config.toml
learning_rate = 0.00235
decay_fraction = 0.434
max_seq_len = 1024
Each number is 50 + 12 x the weight over its row's rms, rounded and kept within 0 to 99. Layers, rows and columns count from 0. The size before them is the row's rms in percent of the matrix's.

# up: layer 5 MLP up, 448x160, rms 0.0766, rows 342-344, columns 0-159
# down: layer 5 MLP down (transposed), 448x160, rms 0.075, rows 342-344, columns 0-159
# gate: layer 5 MLP gate, 448x160, rms 0.078, rows 343-344, columns 0-159
up342 096:55 35 70 55 67 50 73 53 57 56 59 25 60 52 51 54 38 70 51 44 45 31 64 36 37 66 70 48 68 71 71 55 47 34 47 34 60 53 61 60 59 62 54 64 53 38 62 54 73 59 37 63 56 49 32 65 72 64 47 49 60 46 60 65 58 48 39 68 47 47 31 47 56 45 35 52 66 53 44 60 27 36 56 30 36 50 42 55 60 39 41 49 66 62 50 78 44 45 56 66 63 36 62 43 38 66 59 65 49 50 59 70 60 46 32 57 37 44 35 66 41 46 60 53 57 62 48 42 59 69 49 64 68 56 43 43 35 39 49 63 58 63 63 57 58 53 64 56 70 41 74 58 32 27 58 36 54 50 44 55
down342 097:47 54 35 60 43 63 74 43 50 54 63 66 35 64 46 53 39 45 58 46 50 47 23 57 59 42 26 56 51 65 62 61 38 57 67 65 25 64 45 39 45 49 51 43 48 76 31 74 44 36 38 27 33 50 64 36 37 44 42 35 54 25 52 49 71 28 51 65 35 57 56 35 70 37 70 54 42 42 47 47 47 44 58 52 59 53 46 48 57 35 59 56 48 56 70 28 35 49 49 39 53 47 52 64 45 52 49 42 43 32 37 56 42 69 61 73 39 62 57 55 55 47 41 48 42 52 51 55 37 49 51 63 38 54 61 65 29 64 35 43 30 72 37 43 50 42 30 34 51 53 42 72 49 70 67 55 49 54 56 32
gate343 113:42 40 76 26 54 59 66 44 57 61 40 37 64 28 68 46 49 69 40 54 33 52 30 50 46 53 59 72 70 63 25 40 64 54 53 42 42 81 56 50 45 50 46 21 38 59 41 51 58 37 61 23 41 33 48 69 58 27 72 36 45 57 62 56 68 59 46 57 35 45 43 46 42 43 63 44 63 67 54 30 45 67 56 73 66 58 39 42 53 29 55 57 45 52 57 46 64 56 68 64 40 56 49 51 43 52 54 35 61 40 55 27 62 36 50 43 38 54 44 57 68 50 73 46 62 55 55 47 45 58 40 37 62 66 47 43 48 50 42 46 53 50 30 61 63 44 33 41 56 47 53 49 35 33 45 52 47 37 41 32
up343 107:41 37 41 51 55 30 69 23 49 56 54 61 40 73 32 68 52 62 33 46 36 67 35 49 48 75 36 50 29 48 39 46 65 57 53 63 64 45 54 63 31 77 48 62 41 49 56 56 68 45 54 58 42 48 63 26 40 37 44 42 42 39 63 67 40 54 61 51 26 46 71 34 44 36 49 67 56 60 50 42 39 51 68 56 43 50 66 37 65 63 57 34 33 49 47 53 52 38 68 31 63 39 73 45 32 44 62 52 57 50 34 34 49 54 52 48 52 65 66 41 33 34 52 57 65 39 64 73 48 49 51 61 51 41 52 46 39 56 37 65 30 65 42 42 40 49 27 40 33 32 40 53 52 54 46 46 52 45 54 68
down343 110:55 27 38 58 54 51 55 59 37 58 49 57 40 63 58 61 77 63 55 54 26 41 41 55 32 66 75 46 53 56 39 69 38 40 38 45 58 50 55 14 46 55 39 34 44 56 49 74 51 38 65 50 49 35 61 53 28 47 57 68 25 47 74 44 39 59 40 48 45 43 57 62 66 47 61 80 53 57 41 51 38 39 40 37 57 48 40 30 51 42 55 41 35 48 58 40 69 54 81 55 48 55 46 38 61 30 43 65 59 49 51 42 56 55 57 75 51 49 36 53 40 55 45 40 38 60 34 56 62 61 28 43 52 53 40 49 65 27 53 54 45 56 61 39 56 39 50 66 57 48 52 35 47 49 25 52 58 66 24 47
gate344 070:62 45 52 56 58 59 23 36 74 49 33 63 73 42 36 47 58 51 57 33 52 27 27 55 38 57 74 53 31 48 55 54 42 61 40 45 48 51 56 43 50 54 42 62 54 66 51 41 42 61 41 67 52 73 45 41 57 56 46 72 85 55 64 35 47 42 48 61 27 50 43 60 38 33 48 56 27 54 38 38 29 34 47 42 36 50 41 63 45 66 57 68 57 32 55 63 48 52 64 51 60 29 37 45 43 61 46 44 57 61 54 38 60 31 36 45 48 39 49 57 49 24 47 43 39 38 58 48 38 53 27 35 59 36 57 36 63 48 56 47 41 29 45 46 72 24 50 49 37 64 41 48 41 56 48 67 48 40 37 38
up344 080:47 49 43 41 66 37 36 66 50 52 53 40 63 32 51 36 43 39 52 37 39 89 75 46 46 46 47 21 59 62 49 61 70 53 53 30 44 63 54 49 52 50 37 59 50 43 51 33 54 30 61 45 33 64 39 61 60 41 64 49 43 29 45 69 56 44 52 37 33 51 27 53 46 39 64 53 54 64 70 32 50 59 50 28 48 42 57 46 61 39 43 51 38 54 34 34 59 58 72 37 45 29 44 41 45 58 34 54 56 24 44 45 53 79 32 51 60 53 41 45 62 80 49 31 60 47 49 50 42 73 38 64 44 62 57 67 62 56 46 54 71 50 40 49 23 57 49 44 54 59 65 59 55 51 51 39 48 34 46 52
down344 081:32 55 37 30 46 59 50 50 37 77 48 69 40 45 51 47 32 52 37 42 56 42 48 55 38 22 61 63 56 48 36 47 72 43 70 49 54 43 12 61 41 37 53 48 54 71 63 46 41 51 52 72 64 61 65 59 38 53 53 50 56 53 45 47 41 50 62 47 57 42 51 54 42 58 58 44 31 58 38 38 61 65 61 53 48 72 75 34 40 61 61 56 53 60 60 59 71 45 38 54 28 76 67 63 78 23 38 49 51 41 51 72 62 54 59 73 53 26 67 42 50 26 65 50 43 60 54 53 53 54 52 43 33 40 49 52 49 60 50 56 48 29 62 50 49 48 50 54 33 39 66 62 62 45 44 57 56 38 51 44